{"n_layer": 9, "d_model": 192, "n_head": 6, "n_kv_head": 6, "head_dim": 32, "d_mlp": 576, "vocab_size": 1075, "activation": "relu", "norm": "layernorm", "norm_place": "pre", "norm_eps": 1e-06, "positions": "learned", "qk_norm": true, "attn_scale": 0.237, "bias": "all", "tie_embeddings": true, "parallel_block": false, "init": "normal", "init_std_qkv": 0.0229, "init_std_o": 0.00539, "init_std_up": 0.0229, "init_std_down": 0.00539, "optimizer": "muon_variant", "lr": 0.00934, "lr_mult_qkv": 0.7, "lr_mult_o": 1.5, "beta1": 0.93, "lr_head": 0.00888, "grad_clip": 0.5, "warmup_steps": 0, "schedule": "wsd", "decay_fraction": 0.572, "decay_shape": "linear", "final_lr_fraction": 0.0, "batch_tokens": 32768, "seq_len": 256, "doc_mask": true, "train_tokens": 197800000, "steps": 6037, "dataset": "wikipedia_en"}
Each number is 128 + 24 x the weight over the matrix's rms, rounded and kept within 0 to 255. Layers, rows and columns count from 0. Numbers have three digits each.

# layer 5 MLP up, 576x192, rms 0.136, rows 71-177, columns 64-127
123115139123145120135151123151135170166093138145148118146130118123129165135148134124110170128156084124163124124140160104111101113136122143180103111093125125152116122112107171089099139151143137
108097144102108128109191120149154141132090110121159070094133145102084119130131176104145132175146162124140151124131122118150083083151133121109171104150134121126118118124196129123138131133115118
097079150111129130115136085141118117105143178120125126168116143116094146173121101148188088106100121116145099177138129147078108133092140067116158142150119099081130116113137166095077119136144114
121094137166118124142155113137101159153147135117106144157154144141153128129165091131149137140101135090111121113090126101117103135126149113102115123120099129139099126103122154170145130157150130
101149159139195122133117144110122096122129125114161136178119157137141149143142175140105140154138094105123062101116137109090097156148168104110122143155139109155176086095123115118128152175114124
108122087119132124134147120148147149131116144107152156138148125125139077115110136109152125129202089125140171140139143140137116118169086123127112136110109074104118135113142116168122165144145165
150156111109137120105119120100104089131164184127120154064117134154141063163125150119115138099149117080107114156131105120136071096144103115139135179141162136122147120126143152146140144167146150
130146132100104145133146158110081129127080131125143128159130153123106137154106096133111143133109136186132149136147121115144091096136119141151089133128128154167094154150154157166140109106109106
131133140097154124084130153141152150102132108118180075190082149143125155132126146137103137144072126092121101156153101145170178162142138129149089178135071126114133115132140166092125117159104108
139117118160139123166132116154161161149179184125117129135116069122135088091125128141111106147141129140172162144101125119132095120104128084149107109165138147141110120095137113146142110138172126
172147110103131119120152107123129191062094121118165126127133138139131163152119170114101102104136158153084104126134174194093120100131120101115149106136176160100108132112144109132160127102184122
148109105112126109135122072130136127182113150107090116110152083129150104111117086102101128152159118138086119122128096154141152089138129143143144125119121138159153075110144099137156143143132076
129123085141133127108113128134072113108111120148155089148155122154131165114154113118126135101124159136118154101137142153119155155131142172132155148140134096093157129138124183127149104147121181
130119162141121119126142138132131148133122118121157118140083132146111122130147130140174165151112126126118122141136107141181103157146118128098069127169125107156150105107116117163106126117142109
122083127118154125124132109148139135108146096145115134127132147107161143135099116131200112145160111135176148130120115110123134178174112144179130077137126129121134137118120134164133158086137100
149171115141116123140149124118153116148146108126155157133113107124101131128142127098114114144163121092135137158127127131110141128101115111143140112115137136125099134131122143136124159157143123
135121154095133137141148130137128152161079147140170091131165137142095122156141129102123101123142159140104114101128156061138134089121157161121094166135144155131111112119195136130119183109123154
095102152103155117144125104115160112149172103148174118099094105114117138085130160145111090108105090143164081157139140107179099118219154144097142119080142118145164140120135111157136118154122142
141171114124116126098150113118117186140088082126197132129126135121151107094137123115110111142158120147147145087113097164059137127098147099077144140114134137140112114101142158118095105108135122
097130113137118134103142090102172134109113172114132129095175152130143107103091153100126131106102111158075158162121132132102139114148113103164085154135061110123099103141129151136119157150112111
122118128106156125130122118138124132129084151138136151131130152121093114152150150085096167104121156122140093147133080130114161168129144120124088147097129083158142151142155139164116117168074164
137114134115139139089118109099129146099118149108121135121104119129130132176137107133155172144126164054104095144098163153125107123174153129139103136099153102110154139138143123124104135100139134
122142135124122141112162124139178117089101134142176148118155141133146119150106146137120128172179176132135115153131122114123128112133128104144135130150128102157095099155121107154129134149116171
143167116116142135133118131152168149129123155137140126131106132092154127124120174124137147186109106141154090077127128108108111145131128123134094133141182132104128126111158154142110108134157128
124118140107101136161133156097135146166150126151125165161158135169073092156095137122164152144076090121133132119130088132145109132108120101112107112128146126114120102120172141137162159133114105
151118144114104136107130124117109159159147129163124124083107126113165179142109150115154174148127167091091108089160112111119093152140146159166169104132125156114138118086142125157160148145126076
144124132113154131140103138142136162126121145102138133171107136113069099099093157122126160088126084136163145103202150145133100113099184102148149138135123117122135170101175128155127120136128119
149138148110096138116153163130140122123172141126171141153135110120106103095130091134152151126086121105110113139136109121158131096121116107122182150108110118130158141109144135113084150150157128
122072108125077178131114095116138149136114093159096136104128162099161107072161186109134145113082094097134110137066105130158092116110080115138179184141146112175144118113154168088172092147090117
142129114123108097135146171118111148158150124095129133122076161131133157110147128121081113141105151125107128155093151116115137131137160086127124125125143140170122114120142114115138079133149108
126170168139125139146101056137129168132132107155126120091105111158094074132118133129116132140102080112146082097140125127160124146107147117118119128129141096189144152085111110113120107117155131
111155171122111144171090126099139135131169135117154153150081165108128119091120122078078118097087108114149091106102166110133131109150120163177122177119127119090142140085129112121141156082122105
132129133152193138166147099166139141192122093097116172094096070153126112133134151152092182146185140091111128143142096139130093131129135134151122096103137108119114120102118130123108134153114114
117099124107093103117137159123165123158188124118160125111133102160123155129120130178160110101110148126157139129121067106103141110109148115157133162112185084153129146152123134115162111113114108
085150133110119086128159090129120200155118147118164124096117130086134103076108144067144106110163105150068145111162129112133140148139107181096106131109132136146192119129138119109156144161138107
125149152149093165117133110102146152105119103107121118120135129102141127155117114121153121145128123135122163145137126165119142110136130126179163112098167117091101095137118123100126150143109161
133124138088130147141125157146116136152117150111132148140158129126121145115121101131144110099119146132105145158135146152124143125150155162118121139102153117086135102141128142148114124128169105
135079107122160108146131109126141149078136129128100124120112095131106083141101131124124094109100153141146126111134090160106115170126119134199135128152158130112120154125115128128087173129146107
170139130116125098139159129114108119135194116144150138148099115128140108116124079145091170172115135115149121132099132131080120095150154088109098140144135156159120136112156115100120098137119140
118182134159172125117135128153127111150104114105149171125130068156138102164130121144134115168137155128130139168163171150120121159149145143136099140128162099146143132136128127108136130092114081
129115101085130141143109158093123132107146114110125120131140142177165166111116163115118118191125137094127108115087154163111123146165133160157117115120118128123108114111106131110156126104122112
086124076152126083130115127106127149124109130129099141095122102105155112108143123163119122121112164132162081118123129088143117164134118152126125114180105125094114148154153108114153120183156127
144134096137096120134120093116162104113115151134115117117173128096100101110080112149126146113124103169124126124102135138101112149108163137133138133149093120119136134118113155140117111143127110
128050105140108120138090168188115143113134150122137121066131095100161146124094183143134119168082128140108148125127129136127092113115143140112122136149150114127151085147132108153143105150159133
167146138149148145144095109123075160139090117071132147148123133156144099115088141122110166116115110108126141139100111125121175079111109101154121147086108156127126164173127176117126138117142146
138106116106153132093136135137133127098107134142154149129089132134159142087153148154096145126136115179154118092130142131131126128143149091106111129097140123146133142105137168120145119133132101
103144114138112163127167124124182115145143146091149149105117113119152131077137116101151127111153132096100123132115086136158125146118192087125111178087084133132123121138132143125114110166138166
146114112137113141114122128159171103125133075108116137144125120140136115102114123104126121142136122144066164163130143134148137114168135169104153115150123121129100106074084125110153147122124144
132164106186086112113111147128161152115155114093126183130107131112132111075142133158127142135118119097099099147128144146123144155128109106147119098134072099138115147119136185134091172161117109
060156124155120175120122154144113135151125163118139122125121100103137131082091119120109140150143092130098144198127156137111144108077124090166172155078147106138134137103146131156131185100119156
173130098146141111101106140150121147106113119135164113166118151132132100140114132093110070154086131148084123141126186136157133175142098125129139142114106121150128140105119112101116132164136160
135195136146138112142102076100160111159124122094148158103085139134125133089068145109165138127088120126106106141113117118164192156152123153138135101131096139176130120123113120111152174134108089
132126164099097161130152100136115114150148136109132127126184140173107119100131136125152140131077124113120149147104093137130120131128122123106118102063157135126106106119081165150160120124121093
136124140140180136103135106125172146137120121133126126066144093149143168141129154166122101162096144183109104145097130142165134121145145155119134148132174097160092084147132162108152164163130119
105106111157127148128146101134121154114152151135090095139133098148125156145099118135128129153151139103166097098138155100131135113100156146115133184074117144147106107146150123153131080125118128
150144128109117118133097154122092103123102160132146149163124141142113140144161144098150128143118069130134107143159060156113133158078095124143072126123159101134104174107099109105084170167143124
169124113179148163156147118142122133093140122116118129137126114143149082098165157089151125103112154095120113076134127096102120124071138126136122102114151124140102126080191129075091135096112056
092087093189130141123110100158107114140122097105109124140117149153110123143168078097135165124154155114128133125135129128122162134120118127126121164163136112119141172110154145096094119137132160
119114099157143170126091150080129134076106164135116120135104131123142150113147148107127170134131090161101126142081140184100101132146115104176145158173118119149103139093146116081125119118136074
141146159133176118094145099151159152130133113111139132102117079112120117088112110116164065118158135137174146145095176116104124154136114133111159123140142092113118152126128127138130110140122179
135142114107115149112178146118171137115124138159140081147108103170144160073120141117113132150149133117158140117139138120136088121121152182181125105076125099141068123121110161102111110135146177
084103113170155103138158160111080097103153126125124139099170137116133161134128091125144118143163101114131120143110165116142156090136136085127127185110112077176145124154105121131113123120143114
126106090144122153136168125161148142111101146122148136152096109163122092107112117143148097101126126129154122107154083170157077188197101134130144112142116147126147167097082130080188147127138141
170123096117108170134152121098118180095147131137118168121105113121169153146161134142137128126151123150166114117116110134143098152152146108134119106108132104140139132154115120119102098164101135
123159103126147122134118103112156126091147141153121162154092136091125097121078127130107099130151133122103116120145076149104111133152156148158114118116130118098148142131149130139086142129136142
155141127125162162075125110147132182117129157156139091121131134138104164131120141119087144131107119091145144136181111160070159073110170140145151141120121110109105118157109147107093090132149124
135101117114157150133116140129115148156136063197142118166092156103085114125096161124150126122120142153135105108126137138168106094145110131115094140189181097166170120139100182108109088168140110
124113140117153080102132131110175180139140094135115102129111105137128132167132157103155137111164172129180104163142138116162086098089123109097120155124118114112118097084099099116128097127142128
165156062126087102115138204120169133159127109104159142150083089158137123116117184141167142105142110104174136148144115140098106144130157137156160120097103114160087157124136137122114170073117149
143137145084115140101135126170095099206160110128125137164093117166149162110097116092111134185111143097145139162128099134094161170155146124132102120081096108136115180104146117142127092119089109
133111135169137176129116130168078109127131149133139112151096125124100147111076128148111163145104130103121130119153129119166111112137114130125105130121137131148106111120139145131131109111137111
157127102111118132102192103076137162136117151105101109092151136166109130138117148134134147106138103064103125162124091197125114102115116108116065166153134130165112155086120170135113161138129153
093101127140119149101139137107125133135156118121094135133094147129106131107125129114135101137136128143122107120094121126072137086175102128072144124132098094118183145128144132134130129129120117
112126150119145127172133126112101129128118092118108140125093115145167178126111157119105121127137130119119148125173123120168123099114097134178134118111149110159139138148107123129138175119136182
114121176142146147155158126056128153123139112178132086100144164111153101083130161118124101134129108125125152167126063124188134156095132120149129097094150131129094117133135122123095131172118120
143170123099134176119120124092148109125139149125132136141105152136085110132109141127108126178113093120115160136100108093080149122106171132105146177140115080106158099115104144101128100146120134
120108112091116158127155077125114166119140132105167163135137097151118130122139166161103162108149155125121129168122126136110103127145124132144106124116116145129108122157150110151195140148116170
130138133163110113153134106155142170093161100117145155116121109128140163142091162118134153104154084125073125129145106092103108132095130097131149095073132101132127105149140125131119153112123137
102094139091112139130112130091135124117165052105131127168112159138181123120132098132133152145130115121155151112105179095117095148110141113112109111097175089194119126156151130108121143105116110
151185110105116124133146183123138117127125116137134106118116152152109093144101158129131143109144150097079163162170108165132141145136115125072179136133133105106079111116118130115152118148120170
155127138145115144104129082158118113113131132098115144154081099094150114116137124177140086131137141112145142106104136094123141102089058189109144155083103097083094122103157083069154158120116132
068124119107138101148110143136134151122113137148149157113127152176126131145083139125129108131088094137086093142151137112121136158178141144143104149116153119141148163089088149094145139158107103
107145086105115170145117111124177079110142152094133177129140170159108129123115137112089142153149134074135140130155128110152118155169151143131107131155170105121115122147118149111113140134113140
078146156079113145142119128104128118184086127112138150119149171125097159135136122133152143130118101115076146108118119125145159184095136151132087112127118110167088118147163111092122107145140104
150134138097142152118156127129104115133122125138147144145114104140153098122171134120141112156079133143138144139149102067152151159089151108124090085095102161131149098119116114124163122132132143
124153131165145112133149094134146120131107152153118107128165151118142180143161134173105123110113124108160119122095089137082149162091094106080150147137162101076120142122168121112102092144113146
146130127124163137113132137137087138157135085113124124156154108121097096100110076140144090121140147088116150185127121111119103118157114129173194166081149119098113127136120147092112107149141088
116122121150138106156167117169130117122126136088120127138132129154141102157120087142106175112134119147086117139113101130156098152129132208122157134153127089159104138113124124093079119108152115
119124094153130087167139121122128098075053121096138137126120135156107106120132176146127143123141128093167160142133116086146105162106127139140116120145138124147101153113071142133139120126132151
090119171149133166121097113105121173137152152158107127152092135164112102101147134112126092149152159122088100125101162122130119145110146127125120125142146113109112170088146141096141093118138086
161153095092113129125171125155127122119142127150154111127170161168091077149141170125108142109124152141101106109117117122129135155169171116100070144107115111144144155126142143124141155127102147
137104084132115103140096123085156140100155155102142144152210123143145151143127125105104097102104173132141102157126149135153116084134155112096086123092094096177135125099144120092123101118107094
096167098135175142116125102087151115135138150152128131130159099144106135139138115109127177151096119168170130081124128105130116096129121134160137109115100073130120098102130085096162117136112143
084107136187058152109116135151138152153131117170127128140094104123121135137156128058138141148135133127100089116149125093124132103146084121149147076153127132153125155141162115081090164177143146
116095129083118126170137153141149139106077096119148125113121153146140156147152091121150161111109127113147096139137157112124116142138117159111145154139098086112109124124137141128134125140111097
166124138107124107145103129188102104155155136118109125154078132135116174117157126116114151128130133162099100141140133122145092111133116107148107141135128110143157139149115163147139130124175149
093135097183141122154121079133166107114164155105116142147152132163140160132151161132144158107130152094097151113179097113130146158169149111114137103127133171054108077115112116115121125137118125
101171113131107108134134128141126130155145132153128157128122152140147124140133183145115064115124135128119084123160132062135145137097140124118127110132091121159115132159158156109077132143155102
083121080146138081149117173163098139110109075093136114161093141129158135144172116134135128145177113116099110120153139094127116165119088098132146154157146147143125138155142165139110117151130098
144096100140101116111133095107128104145142142108136171152135137135109118116161143091151101119095157118110138101097109144121146123119135158197141057123141106114151122163116161083143089113107132
181145152128124119151147137125134080156090109105080127167139119148087120150069119159141164152115136124098140119089151167122126150114109101112090115129153111148097131134169141127145166095113132
149116129148124092082104111128156083095102139147095163134127122108172161109130105114152122118136127078156111125101144161109178133137127085156123149139102087127152129141126136062119121194153139
127118121123152118122153132124128104137155172128112121117119108104119096106125134130129121142081103117133167139084086099143130169112120130107090157145116082087149110121114149140111171148119147
101086105148124113139110144114148108127148135154131177135097135094101143133117146141100120095088132114136113148130106113121101101143125049094134100136162093129136116142126115098111153114147083
105106108130121118154110099111100162093136164126115120167139081122143107133142130151164089117156169126157104147064098146164095124116134110164139139128147097093125146135163157100126134079126138
118144087146153157193151115140097111133124135107077131158147140137128113127159119119102115135111098108148117148110153135126111110104133077145123139143146124134088117134157143124160167129144108
118096156132125115122107122107112119140159126147102092172123118159115140107158146176141135098149108119097148149087126077164093138122117110103089159136117130165105117148145110130094156115155142
# layer 5 MLP down (transposed), 576x192, rms 0.0808, rows 71-177, columns 64-127
160111088130147123115145101099140143115152134136144114141135121137140128148160134135142126181110119105121145109112143140078118160117109100107136182143126110129128154125155136125156133088137085
163139182142096154107121114092123120125154168168109190113155118152143159097128097130134160146156137122133089133118101129120154106145092156107099153106162159127144121107108119085118153113124167
152147122122115156126104162108132174120185134121151070125104141111155141120121093128142135173127181125115111137087129099105082125129111152088097112085132141137114133153096180140123130099136140
138164121102128156108171117120117143142127097113149133127122177120129125099073134149110145102118138135156155127142126148107090128109103088108112117101168114121146151155128126144124115094161133
099094133169076072133130138162126152085113096129147139105096129111124086119131134093143132101133165136124126142103119140094119178104137093128147145117126161121113158132131117149093142094111128
157192112133095088102107131128160092119150139171133080117160134107106139161113095141095099120155151123154132174164160127127138124121114108113108117152165126191108159117111135126130124137115104
098147166109110141138132118153109167151088141156113133139147117150096117090092153144091119143079155127177126130102153132096121197133099114129093122141124127149114117126124103161146145111111133
112117154162112112094127140135123126100142128156123115159107129120121101096115097096161095087118147120121116139102134146149120122140088140106105121080146128083164111113103135122138127116114168
141093134114151107152159134145169145149159151143093103120118125115107148141151085128113098117112113122110185152165182151122139137140139103151146119113098080156140124117122129098122142112119142
121141096086158135116159125153141192113112129124119123140116137149117155100127141148137083152156162095126106143129072112112133129161124150120131102139163202115119148097054153152140112153097131
105156111092101125166183133116131123105146103123138123153158122154142118114087107137155121156116130128149083118127098115117109093109134137129131085107162091139107148133120150135167114110146128
148165159101140117139115127099116166140121133161131169112142159136148079120110121124149120139128123113136136122148107119152141119113134103127124084157129155108150140136087152161085077124083111
101137114110157129135092145119093102116105078119136118175112118094126163102139163144104123139111098147136169145121083091133150148148121135162102137117120171130099150123145164117164163123131128
098132143151113125114126115132150136111104146095126107097081142131114106120151115147133122175149146061133163117133079113121099122112136123150124136148114072157121165162118143128129082160136160
129110143111156106110116142125131099116137159136112079153133136174170114110144164169071098101082128114091085085134112154113112144128118123109105130114103140151154132115149112117096146159178172
101087122092141118102085121137113096161171100171119167142128162121130125084123101109144079098118146148131122140150142198097121165178150166190153145154121141088091170101140128102137108127073160
150168129124129125130167090115105107128154121132132099150096105167103117125125115128145080122129144110127141139132124130120127156146136117164141099121106139165142130133096134097117151099127109
136122134148095128112098153123130104132166146178102107136126149096110141094140087129129149107111132123199141175115085130122188112112131141099133136183114184117095146087176172126158145142113120
102107120096156098127097146188115106143111106127180141132166192130104135133127139148132153109135083172157095091121142101091116126137150107158126097124137105167149070143127157095125166104151146
162130136156082112116144106111094167119155103105121120165106110138151093131141146135083184131171120111157133169112120130202154186127145077142122088082134166138134125119119145159085133086120166
089089116098151119165114160125130153120111077100114114116119140138162107144130141126085133091144122164115154088108138137117158135132136105093149113113144149155111110169136111152135161096163151
148139145113131119115132117144126125122154156156107127129130139089171148120128086117175118149166106078137119126110083125166112139124116148128128088114113172088108127094124103118125094132123144
149141175165172149123173120159129110119123121160125131182115098102149105154142128134129107140100144102145149143140122144122122149160097115113070137105088104089131172100111117145141175080120122
130118126126077184179128139105150133131097158173110122205147118100126137157159147113125129157165151132106144105115124156112097153134122099180127136143156127106100120103119115124127162121124106
126099106141084166128089144100181110164097067096089125135070124108157108109156151151133080138155085145117108109145097126113147134120133134116137151119120132107114113175143083161120121107157124
124144097126124155125142120107125125144114145137151115152144119118153140111169123143115121153122125134143120130129126128099114136127143104131112139121126147118149129158133125155122104104144107
139133087157126149159107104115159141133162070118101120124115121150142111114115135120134111135147086144123104113093170157123109148156139117127145152133146134117137081107100152162116114149135112
132126102117093136134110143138098169147110115122161124111124130159151117101127135107096101140117130113114151121128106109105121168098137151127118080109136131137147106109134103117117052118132121
148143132145135109136131123102117129109149123144129099156135099104091087086088093087089101130128163123134069107140139137121139112130099106092153140169149168142081164171117121153132099073143121
136136148075148116125152140124114140145146136142091124167160151137157107133089123109177123136088114144117161107127078166154119095108125115114143130134095146153130131112138149120098157107163098
103141114110098138140164216123144155093157105106129111140118102091180133156153109111114097143126141119084170134123187139114114106151123139161106145137118162129125118080103144110123095129133148
112108126099156130116148093136179126116131123086087118169145185104141180107153166149107147081122127154153147156136160135150128143129084113087127100117109156124135151156123124181127138113143124
122073110152131109091091123127115112133113101102142121109131165102111105137107119145133109108064139117135080129163139114171146117149117083130102155192096147093137111146125167141156146125175142
173161085111188146108117124123132066130128171119097140128134157174161118103117127101167155137130116128150155138134154122159184120131117172136135115104094129138111122168110114164131115141155146
160111114124067111118055162120135138110121115170155154154127127122152152111152117130102089149151136086078127104102169119158132158086112128146134136125131163132092091100110133160117147123109146
126187165143146133144177128107139102127175100125162141154121144152140103148127092129122120120109115118108109112153108105132101126167113109144156128166148122135095139109116108080144081139120117
149132101165163085083158149109157157083132137130147109143119105097126157111144117149134140142180121135168168079116090080125130118124151134184118142083096189104109147154155116139098152124159078
109142174135123135119129096145137171112105133118149154098113096128142141154125131115169120121131156165129128155110147119131119092108073160111127127101147123112117079125158145122131095134141144
141148146180128140128153119087143132171133140091119151103149098070130139132104158152115143125116062174126118121129120166133177121100118071102119147144127112113118139136168114134115134101122148
125105140085152120145137176152120090111162154159098091093110115164103124133118101062110093127155131159171111065130119143175127149125108124123113133161178121102136103127142115139139118129155165
114152113142146104100068144137155131121147106106180137141117132121141112103175142137099134149124117083126157157175105155126105089098095163129129121105132120115132114169067149142153099189138102
135153132104123136135146151110127141126130141123139157134105162149136124151109117125176111135130095107091112152135094112116110174125126165084123142133162103143138152108139085098144098107135100
143127099136140090164123113144161132102123140119166142137121124137121136148134168075090134162120165135165083133140146167158133073161130108116132136123160107115129133133133122198124136099140172
115106113136172142111150122121085160152158110155138126127135122136095116114099120113123129096130134138114123141144122154120154138105126180152143129096102095125148132148178105150120085128124092
099137081152106103119133134104138127161121118115133166150123124126127110126120123162157151079167120119158096115167152139128100175185131134153113092140137097134121146117125128180122129131131135
154108153097099144133136109120147147151135106106121138104130113111117118121084103104111131130117113135102103124114130145118103126171119126142102140118144106077147113155128109131132111107123111
191148089115113109127137172087153125102099135108169109142114142119109144160127106126107136135181144130151121125111077154125151135131126111176145132117101121093142101117117141099106144120115169
144140117112172128136155152132110116135102143105107099145099134141137140131130107095116098133123144093112143139127096122151118119135156092093119112112165120145150131137140129099148126101138114
102164140151129163107099101133147125082116182147123092154127127173149106110143146116144157139145117134180113089056120163154107121123123094168137117114115102121138122135095143128098123095093109
096157152163158106100149121121129144094093199098090110124109163109121106140138134058132118118177108139129136103144159098140134100103121135120123114131151136107096152146130104112123139131129112
134146152121092137127147134121129130121077095106141119146123105137128130145151105154128132131180123126101114127143133148116099111143118130144077083161121131146145155167150105138128162136166170
164101134122125094123101134092103081140092102120103102164121118168154094126136130100110147125111137137192146142087133125137133102085166109147131121105152141121132105119161154131137072138171111
135084137114106129140111104124126187160131137112134115135138114087162156120125142087103117155148162110106151151141128131144127104091120120103103102063129095137068138184129129131137142080097145
161140127160166121149146096107117115070139103148107084128136133129119146105139074102094135147121167156165130134137106119148087100098128122135068153153127097137110126142119135180124129110129118
137170133118130119125135140156134157131108123107149168124089170163119149127126152092170109124119135113114132143100149080139169120121115127138159131116118115120135145126143141149142132116140127
099114163150141109086110111121117160163112106116101121099192117112129135144134097149131138083128088154114152096132119139130101139112124158115123142112110123108101162158120103120099140093127139
165206136170143083127113131124129109142103106156129110131102081094133153138152161138113133113092143134126094132096161123134078139126110137107138132167107109119101147095131068138167173118159126
125118126115143170103178119141126115099174124166116084157157184137106142164150144126136142107101144137130118105108134108137160106152121139139133119114126112136121160094096119121123119176154167
113073147121176089107116141157125117128126106113115082109157100117127135087133127115135157119120142132164161163115153133130142121121110140082128147106110137146074117128124133124120144085127152
092179103149100135149157113112157159144136095153130134169133130160127137116141157121152175086146122135134119119108142120104121107132135153132138153130123141131136121147156139153128089105171083
130131154126127116105124144127146110083124108139113133081074083184095140136108121107154137113148102059130117101135139142119100098134107159106144153097119159135067160124086190139132149113107182
133165114157103097161128137189153123138096093118121143149117143130144139135138125137127153111158144120111111110132118151080161118157107119087143136095139146141133135191144076124115116133123100
140147137164141134127112129123100138135128117098142169105145173145154146138121134142132134132147106136142140142131124086193096140137113129135120095127148164120158167175171104135136126150131053
184148147103137132158094088155157123102104147079134141088112117131093109122152105115124158105114117143156127171142121124119101148123104084149098119114117110103103066125113137160109148137113128
168170129096138077132086186134134118129132123155116127122111115144162115114124185132124150140116113158124165100115152089111082154125109124071121128138119118142109128137134140137120160075134142
125112149130129160148137127141148158123147149134184115095124115107107119161123138134101104089091084123124124121125131217114150102138108110124176139129129089141060178138125105161115147148095123
130157147151143124111115140190156174143132123099107115116122092107156152127111141171060139154110134154145149089110133133094145107076127084151179133118095137131128144131106134114121142153088162
140154168114147094054177142115131143114106097129129141169116128116152089099113178127126104151148139101128157133133155162132097093117142110131170169133125113114125125097095106092146125119157085
104088166172151124124130131139110113136134131135097134145130153125152156111098063137121166165136180131096123121139101150113152172105112096093090137143083132110113151143117153134133108174151137
088135133146105107157113125099142095147146142086119152153127107173124120141136111139117123138131112093109129065112110145148131104093155097093103124122148148126113138106103121155126128072133166
062114157111123111160143116131120130118123120107141097150153104082188091148143093124153150112125156112115141126110097160079105149141108130139142091097132104121123163116176155142143101113108138
128093165144151133116143129134133118120128149145159139094106126125116099087129110135113132127135136145155113164095078158149125147150150139153135113131130114109135128153139101122108127169101119
144158110119102140121128109144148090141118150125143104157115117147114118138098104110128075102126126163142120166185120152151150159145117161120146151132126132110144150117124067102139132101151092
103136100152115139106124105115171109132166066132137140102112131141115122110114168145133143152077123117149121136093138123085133124136115104153122135150105140142114145120117114123147141145142140
122100117128135114143081139113153145135111152122123149137121152125143186155114112125138160111169151124121114091133151150104102153164111121135147123132122126150121168107117151135144111118120156
138164158138110133120168131083137123094133104115132126125101095126127134109160117133115144064103138102105165112121138152129116157118143108157139135139122130141126142140132136149132156121140139
132107111162140085111115084134144094103123112116137124100190121135123173140136095129139093136152148062107102091137161172179153131123100117124094098145159100094106104146111117118147110152153106
128118120103116105114150153128185122140151130171104139138146123138119145094126099148168157123084131115106104139133145089120059118137149149115130148112134090154138124159122108144188115159112152
099121144148141122096108164130108091070182144150116129163106149129163128123113151133120141121115156063144148127126130093116142154157104092122154083172135146108101131114133184118072134116124122
130085117106133165155103152149146116118121095101132103139107147159149130129154118091141120156094124125122116123111168157125116109132134157140153158088121181115103126096146071115143164131114136
107115095166150100137107151146131081152152107093109147102128097141150099119067146089096130099141143079105143090112121161101136128122208119079064161136144168141126125099119149107111130182094122
151169105139151144150144131098133089172171148143124135167160133152130160104183105117114155160126142138084102123142090142158131140107096120117129128142113112109129111122127154071128148125111112
109109160168163090155084121130168141137148099136087131146122114120111080129100097134160140100148126144140080159075154157051153164137129140095123165127124161140157161140137115145138076162104119
086115119164157148142133114137113138107137139141120117102140108102132164097094123127097135173131137164137102148122117073107089129143103183085168161119156147132157170101125139106156123156160149
153137118113102101156171131113125149104127117138144124137156127118108147102142140142108137135112164161131154119101087162142111105109109085122124136125098065129145128157166104106116132114173104
134126125137114111101155130144093096120168151126088127129182090162115120134145106087141139126144115129171143191119137140167137129118138135170125129109098125102130104143113135124119143137132131
132140132086142083123136130149112131180131102141163149145152104108116124128142163194118152136109163163110127152122185117100117135089116122100111118128138099131146111114155053124180137098136109
129073119109154153136118129152149168116161104093148138160105196120154152127144128164120136133153104085119149113162123143071113139145126112179150121104102118093105132148121137157126146134109127
102131187119093152132142113106169153135104107114097126104147119108104136113095133131127102139136055125124136104126141189149125113121102119137125143113138161089127134116101114127118147148188137
153163085165140126109166126136149171107113130179125133140138122095124128122144107152146149102191158115078146165120102164155113124157112172102104140151081121144145182128148128106111117115125159
120114100145104140141176155127141122133121136134138123125138103105141138113134085134126138146138135137101120122101100127131121073160127154162181126127126102096179075122142127128105100133131110
144081111098069143167122172107150140136097098146138106149094144105125073123096119141124115128139113161085134175108115095122136139080159140062140145113160128112111127122087086153118181110137143
094121168116165154186168090112131142134114174128177093111124108088107096145106144136105168138128140112181176109111078136126090179087172113126156104132098124093130114137118125116120123109103135
128174101111158131145132159139153115132186116121140135066137141116133127134151094113133155105137137134151142137124104142122117117110125125096131104109180099117093115130100138168104108136114136
131143114146146136138161092120115109167124159126162120118113115136094095126141099140073113141124145106146144108171090154088159116085137110154109119156132107125132114171155138126110073120137069
140158130151124157135136125125069140171152116127132138132073133097165144112151069117103105171150132115079150150130140148128113126117138155100129130163136109148173166120099138141121154133146168
137123145103144118187131141127106102105147172114122129106130165091100162124137146106136150120132119159126074123123091150114120140153105132140136120102095161120097148150172101072093169133180138
105144145135158157115173116111123133128134130125139102126135124145100130149101089114123100124133098124130116096168124144116151154132136135139103138135158134139112146081107138127113127108126112
155100139148148088147080126138151104145113110126134132156099159161135100181141135169131118169100152130138112162118081129099083102164145119136146133121125085138102143157115110132152158091113100
109167155159131109148119064169093118135109162151105124130104159164156151165154113151104115106084166130131106110107143092111090108108146147080098124160095176115079156141132117128169102106098064
148080141126145160089113114134142107104135121084126136106116154154122116114140140148115124109120121119153150120137133158122140099171175139138136129127149156124129154127109144180105119133153091
122167141143146136105089112130130227120167136140114138108141107132124165115107161122146098130164141105151130157137126127125147136121123116105138090103148146051139108154137161114091175101117164
130159127131061130172106122143105131124115113122102115129083112135128117078141165130118102130121086108085149107152163060121139082128125104130107116108144104094164120133124102098127135167154188
122111127134111105077141162156191168110122124147098118127122180125155139136114130157110121164147143109153104131160090100109131151124124149141109123130151104116094122110125118144186113128109145
129136144159136128148173178092176147150154109154130164130127169138127135126128149115151133107092118067117123121163067123128161158145087112125126147162168120127111126125090116105117106086123126
121141149149156161133098151168076102130119131166099114127100105141153124117101083127138126163118147089179109084131152097094098141163116139124138144138132155155105133120139115158123116133156118
131113126134149168148096141198141142113134155079133145105147116108155089151115148134120103134134180141115163139151080139113100083148105119155167143164162087110143143119131114136152125107092146